config.yaml
n_kv_head: 1
positions: "rope"
bias: "qkv"
Each number is 500 + 40 x the weight over the matrix's rms, rounded and kept within 0 to 999. Layers, rows and columns count from 0. Numbers have three digits each.

# layer 9 MLP up, 192x64, rms 0.104, rows 49-148, columns 0-63
438496578524444533478480526541539537514603480475433476515459450498436437462465533486512469518564483462486496515534525463516526507545449476465459475454531470512486470551446503462567463544478497
402526530493473449475552507527506575523538471515504522519467499536415460527495564564488558528531517518485497520438426500595521491555502568467471415521495467483449458503494539472523538467551497
542531436488513499525496534493447497485450418499512512433533487542428531527413494502429484501507553535498517506477432462495475526545554491464545492506512474498596506535580541548488490559488524
489523567537508492428521508477449459506515509512455544548524443449469537519461488449489581470475516441488462492487527504544427493576450549509492486400511508525430378510559458512480440563495483
510374498492475512493461499573574520488494596505596547435476445500533476503419474504518479530418548525512507499557496505425511533530363445425557530542482579550561585469491533497495444537547558
527483468504495550463528542468491615542506502485470550474540470436521492448548519478502477512485505546577521441523507515479491469567480571557483519493495495492497446468523517515502450522545503
514475507444464463435473469479543454466454564539476481554515490515501527474513473534511541472437518473525465453560490500481547493497447520564476561497520452507549540501482492512546460458473523
465457467508443493496571505512517543550523493542482518505507451489462458456500537481460464512489540535574465481486586509499467525525516527500532522540553412536492467580449497499532515465491430
558526562570466454538489540513560525444445474511508476465515405526505514498523466530474450472492452495491485527548457456430529528534463435430482522539500547465429560477455494485485480477452536
525544529510490484545449547506451501506484532545513544554504494453485470425511470523499453559468474456572465494507485488506504549482473444493553566481508494492543440578512499533485412414515491
423470496513479509583518534504457473541560544491537537522490524504576504455488505409537541482469464513503517527555501466409454506477529526502455491518488468559465458472469484560532536531455498
517445445488501489562457463542518542490461504527492569457576442531462480531490550469457438434552509517499419564411449459486485503509396461488466487488484561484448486578585436496502500526460502
467548421528552528466546499452504493508499421514484533553502510500446460561468412453537532505558540499514455466509498479539492566539486521511483520429510544584490525530590486497457489590558495
493487498477424588537535459526453493441457547484516421532558411400472524565460484522446561452486492511536546542505488492529478469516561459487481535481486448475463497487487492455467469438501529
494496456534542526526465503458528506431514483516543445453567507590493522525526479520458432513504474477530503552578556539491452493474469462544508551507453465519490462422475525462494545500493578
497532554579554480475550473434448542545505481460605441418491554506454522526581504451443533484463433482532488506503417452561471483519474513475524447505458530495498509485430504458480492547533496
526428472514449547462451512483511488463497554453532470531546472480512483513572450432591555536534437470429475534467462503424430452515481528539478596440468476535402512538488460535501465483466520
527493526513497465458497473529533474557548427510497538544561470515413536493472435533496531526543438492489492573514540545481474510501578532427498485575554436433540443495530550547459557454541548
530488534457496485497488439553513516471511491550532580581464463512469529554495525520536491484475493421478469482525474501532532463550497476541449488494520532471465543448468465466528457525540503
480486485421574539495493450484447494586586450517449495514503515475453517509534453549470478552494457477560439464552489530506417497515431482500431519540547445499499452498463510501510426453538510
465540457500531503511498500493558555493443580537498514547466534575515542443512476486540502501533488524463533485460428527508431518539427506494489514502568458490519439524529488469473560500529443
468477514583479523465506507417529530451521447518521561575519522531493415573511447479458492476588511545543522545539527479493524527499521482488544544467510533457532507498532535524425504497482463
495502510504453505478540555548575443472487491507556513511558409457487511426540505573506449550528493510506470532474513472463528497494561515468494505485508522467548519422497436579419487449501558
492476473500486561545533476454525517473480468502535503460491476483538527565517509535456482513533567458443479480473453500466525560513520488538511426538493456494488510461482466418472543429478552
479481474575554539482516438457482435492555417501529496475481459520405533587524509454523479522545400473498515549435481505418529485480510541438505541460505505424498434467503499477434494520460574
475500494544499529473468545417416486475552510436534504556508472525561518505531494540481547498526454515565522493565573562546478485522479460475506516538509522577465525539510439472501466452485544
565496433461493490512473513565556501525478548502524432457495536523488525529553452455519498459460407486551441463515534484522537475542497528513503450499542494483498508457472533492497471513570565
500498441458465519506550488514441425465556522507479533457486536497509547545542518475432481498510458557468575489487493468433494426495563531509498538430475497572506499429442444484498490538558413
541405499463529485574473473497455486498555465459429433520441485425559512508433513475491419481588450573521508467444452564563524488519504530451442540447462483470490494539470474529538502413478507
487554531541502429504599422523536522409507448491465520416442502506529498532500485437556494515495516461524520473507525500517464550504533487534522513541489497496500449429501442439503546496507544
501537487478458518509407501550450467486519512506515462424534452535532450542491482544456516417490538520485483505488478493527544470466494468434490459500495489377504525470527631518566538436460448
452489476471523557478501501543538523508424492487486462491434553487474447476466480524498509473457480595545494506477594559485484462454516536490570428460485495550511549543472535467452549436451533
501512505485505553452568506507502511456487505525468486518488507535489433509467461508538514562470568492439500506563504428505538450517549571353538560532519523487513476506443594480513542484488427
474561458477517475510511457499549444465569476478492486438474514517520493553462454470520542441568523510497590588491544495542539488525547556518525520505458539572501476523416522511478558478575433
503450465557521530528493444507503564495485521542507570518539512547456477461564439548536573556510443503548474492499446584563468515481487527468471498499532426549567502487435471520521512537529421
491459496532569435530548489454482565578498488455510469417559537463589437452471532486452440532508456577536443524544534466455493497575494478468408506456483514537432561483503448445526478533502479
510491572473510515428539450484492558448481427544588533494507531512499510532449564506566590469549587426477530495463452559537431489513507521519550487498527466513512520536553531524469538435515531
518434504558488573435514471481482552478489406475463510511393532484503558501464517451407490527504510484562407478456490539551468506501482496518506515507552539471494465506519433478439499515456483
487415479533472438500503453536545434490526439516504492513451517492480533489517517445519472490501496485473494542541448486461526554437525521515469390475527521533516521476429496456493515420568492
486517495461479550552537531484492526525508522520546477462501513522490473430520534533499497592488527536492450443510599420464481485433525532561531516552436506458426495544418506490471506506573407
544461473497578529468511479524454486468474600518481513516506513514522470546455490569490497513500548503473471480574482551497397512434517414486464488349524585477481501521544524388521447471531476
445447496483439498548426498536516476546450463489473549484519531505499502517513517518525546559477506481458496485559486486536450466411502536538505485535446473438493525496457505495500491449475488
500465463603482550478502513500560465561482469545504460577516538477558531584544533490489489508491474479546494438529481510510522442492515589487496519458501449443494476515383437419498469514543480
466516509529587502581537471494459529517477442462464570578439458505478535444537493528520447512416532526497434582477525526465540540477489476464533486502498536549528524487525500471530490462519472
505516517500485439480488520517464486519498480595433476557492429505468534547392527501441480465573507462506519511483472497523517471531499526470513560473442470560405503547435522445545513469524465
472539540441477581492523462541532497515508517548523483518525522509512493501552548430536518556420467546523488596521472494472455470408510484415483479542538457527480524566513535548514473529495531
481499514454468495449497538466546461523545532472516455527475458552492455521451439478535453522537506495548543526436524563453444461511500475471423574498499477494455623518529537499540527512456494
509544495437549499551547514472535537439491539443542467458443511533491502470475479456455551480462515529521566509516525550496542459553497506545504494528549475544499468515538582426464619537418536
542446497482544475524501470489469485458494542415585546496482504470498566466476454528513505470494534468521549489479440475509465555451478545541455480484513564515510491560541552534472532420474477
520398537530463422506532510502512486536563524517510534565431566522445506478463588489539526499492480530558547506532464484509531486504495556528513462489504462524580474485471501436532483538431560
508523466545510512448508538528472451479464548439515515541537495585467546522430427490471469433550479493512494436446484505498481461583427538415439525458500508481513488519555490465464506488521467
523455514586516523542481510497490466482480448449505561504495400516481478530523477494463480447492515478579597494559484457542497451500516471468468517514495520489535455540476473474534486459473475
482485455507546597470562439441433509463528452436479483520540516499509466437507418558479524495476426498488472529479461462452505480493493435511430466581550511482561523457526534497533461534523473
527520463512490516456402494468552486421494524543457543481494532507565502491502492524523461564534476450480552511468505480465509440485513474466585487459543512479534503449532496512503617509439482
519541442495496558536558510486464523541468453496500472520421549489525511578459488501477526460480534564529533459533510502521531521542524463503524493458460398504561514498531537571503471415479491
467530547521516488521492538458526457521518446500471496527460428508484480447444535514495526532554495500467496513481436501566518509447503534453572393424530533520467483505468548504543533578494540
477541458507536436452471518478517448554533443594438509468543439436512460515484538548550422471504468511529443489540525395434469523458523558533440531527508466494465518579540469476531538459516488
528477403489498538471485490538533509481487491469461491469502503508577475464556494504476569525474465472467527502522427522452486521609492522560531473488563485496487536492506463516442575461517476
569488495468495407476512523557523536535518515473478490558416553549430457531481539538504488502468504619481474510537536512562486504557514496500507457570470563496476531456501521480408510490452469
381544516457498490478500483525501461529469512425506504452519512490464519482574496532530413496534466566532490519418549455484523506482446507549496539529418541527490505501524477517455559491480547
492472540553468483471491561518497512546462533514465428534545432467486438546507448471460489487540548470550570521429459518442489490522511512440466462545571524555544442504562425496434493502520500
479448565517565520548548588506483498512529485456544466597446534495466483500528481450511506551523477528485461548498477529523453494509475484478482455494552441527488504545467518517512511492589470
494545440514412528527497485518570517457500457520449489454481498573518485482569523479523524387486488454489518499560474489485540506539456542472519486554510496494568492489426544465553482547474519
467484499501480440566567535542465525481488422503507537493545521531476504515506435602518501482464530470506522451455499431490412559491522456427531457457484429516514528503552505462416465426507452
525538471495517476482560474445486532518569474439487482540480530491465435552462446565480493517533498570488491560550521442519547478518454487412534537430443586467536492435477539537458552475590536
460559577501415449544477472425478538464563540449518543520531532484511554544534583463548487377519460533457467455558508525462527569494484572501482448511405508494513484416477447606431469488514576
389537495468434528560457482487513494498495496517555466457527484546515422523478489554546512493545497463511512535449559532499508395516487528525458500517482533490497462505479591525344479540469538
580527515539503507463561490511503506476440447477461549459505565518506456472460496499561449472507549508549491462455450514586500593542488515552513466518502477509516449571543525454468506507510488
563491465593440518540455487513510489523496521481490478483488427477514545466462516478428477528550510513523465508468463542499526503550532475513483572498401482489498482476457539509454551482516531
483438437497543490475561420515537512457526528478510484456537464531494487488519394498485474522481505502504562486554548553568566478456585482496468419494509463507500465556403502485518474459582458
452496534523431480517525461550532447538480463554454476471471496529483463449530538602536545469523503500541479511449458511565468462504527444511509542455448478501506469554480503458480543466455555
486488512526461475491530569534461471452474483435408479489492558523527410442566414483544526551487458506526544465532492511491494467506484457482494485532475500544496493572422481470575412438551453
492453499576398540480468502540559475500545457491584519473542532528569423513516518446546467554488527459438505512512487421491477481458441432483473571452470485522497549547418480470485444491539441
432556571451516444551532517471501507502528432454474521515461560467458401446467478449514559547547421435503505556492543506504468488510480489508462526499538453523554526483422541504519485500507523
534425482512499466466478475463523481483565485502523532556487437525544429470533516511411489534553539490443412532521555502470580466464466513430525443546504536514489472533516539440541497468470467
501492460470476526500542455527448612417510475491500526494506478537547455581496512547470458592529518513548507488565505549497554492500523494524487507425520507505556517489471495530459442441548414
496486515475547537481463492494447499509563513504583486497605501574490497535566531546526510521472553485505514538528512546537541482483528515537562514503485551477450498583354497500470467452517538
483505478457486480486527543476413589458542494473541497514489473511548535493462433490443525466575503513562484508490500490454501493490552515541492482452545549480509499491587428436465469509531519
490553399526503512541497548488460451536560520442522549457618484557503622433540513483496540498456489518483548447534470379516573572489517484554581515639451549526508481478495540455477494518437450
495488519447414517560515511510486460502476565503460576571463514476419452466472509460482418566477462520443562442516529499511451523504530497527433519509428472508500518466527511543470602423527530
542420454553470436489465458540523560452482562491476434518459563499485492538521570495575544426462499566541419500539403488510486501496553499447542518533518476501494512480497442490445539538454526
469528458506441526522527463490530507496478416490457482505504516497526474475516400514463540438500415477502485528528424482473485623528525445479503469486500518514470482495450504509559480488520503
460498520385514549501466477549486498485538492534462510504511543523588489452426501469479561495494526492486485507450520475551510452490466490479496551469564552533394490491507505500506433515533452
504544492530483494438477477616559511515545572417495525475487516515507436462520440565506504506449437524514473520510526486482485465505553470538493484461461567475566526505472465585534454531472535
586491530458504503488409585505529477535494493435496530553554460534523454593478466556447511518537529538506453529542582543435494475478538434498485586389473456528481476529433501449516529475524505
538398461555428456510521519534466395492519512489447554477450465484501478496491456472486508494497470468490497544472461462457524567565557500495455480547545454532522471475498594481484468472472615
492492474500478516521455435476497516395491540554527474493510579459541538527490480509514584593511485480559547425427426520476578595430445484486518453575468467545539490556508463467524458557451457
506460489527500480414502507477570519546522492497478502467475416496495473497428452593535527496462508516545570559468528560515511508607451493502454372474513502483507543550469495442510491504389543
497496509606526544502464552468471491528504507468489492447481451430483509446524496578516526536473434541510511496515448512496491551528504490498487514422501538486494521470495516552497587523446512
591649459468438500443497475518524559514520536543539533474462476505513509446474483557519570520483478498492498528490568505515518465507538462516473497466500563513498470411511535415446417385419427
468560482496487455536546458430471493468519505447525517505502518456536587531449532489482423591485496508512523553438495463472540506504525473445570526504523487501485560507496508445492502503553471
523452526558473447487507477517468496458443451556460519546560535465506508498507538548437490425491418492484516493554458488538540514500567539531571462455486522438552522532445599452532521453551469
556516522530551539515529570466509528498517375555513579504540515461532516514486475529525463548591483480502506498516508484425461519500552542508501524497565532500454499544463494503477557542486520
421438502504515436522436585471435531495525487442434491507506521559549516492529523456481465466444498483516481482468534453476512583502503497544464493536487538507461480429562440482525545504554545
445460521517550521470578565466423548514500529494430528426548513509462474453488554568531578525532581500441534455448548567539525447519551503519530533475410497432536527462504494516500498437466469
488416492491498497511549452449452464510551509512523501554589410592520511482509491443496472503526504512526521498505488455525514483521534506523469530520451419484519497457503471583452406515532569
458528491529491545457518514414461519535496476504490414532517514502568467504480501514514477501514490533513507559507456490494473567567470565524516524589464487452511484490557551492539526528436475
529549486473451423443411572443581539413480542496452544482512517445488469469441553482569473507459547530539515456519457482531512443568479486510553514490520581496488538464532452532476452562476500
546508481474519481534452481539427521522547580451469494427494561577538485492466537425483528494458486514503475489476512499507518511597438498485457509523522487507521490510494456449455491486515543
544489597503478499518467461509523487507596465495484530486553518576484499516531467506502561481570517453504479497516561519475486495515486365537475474528510571489451521504480485504547539550466516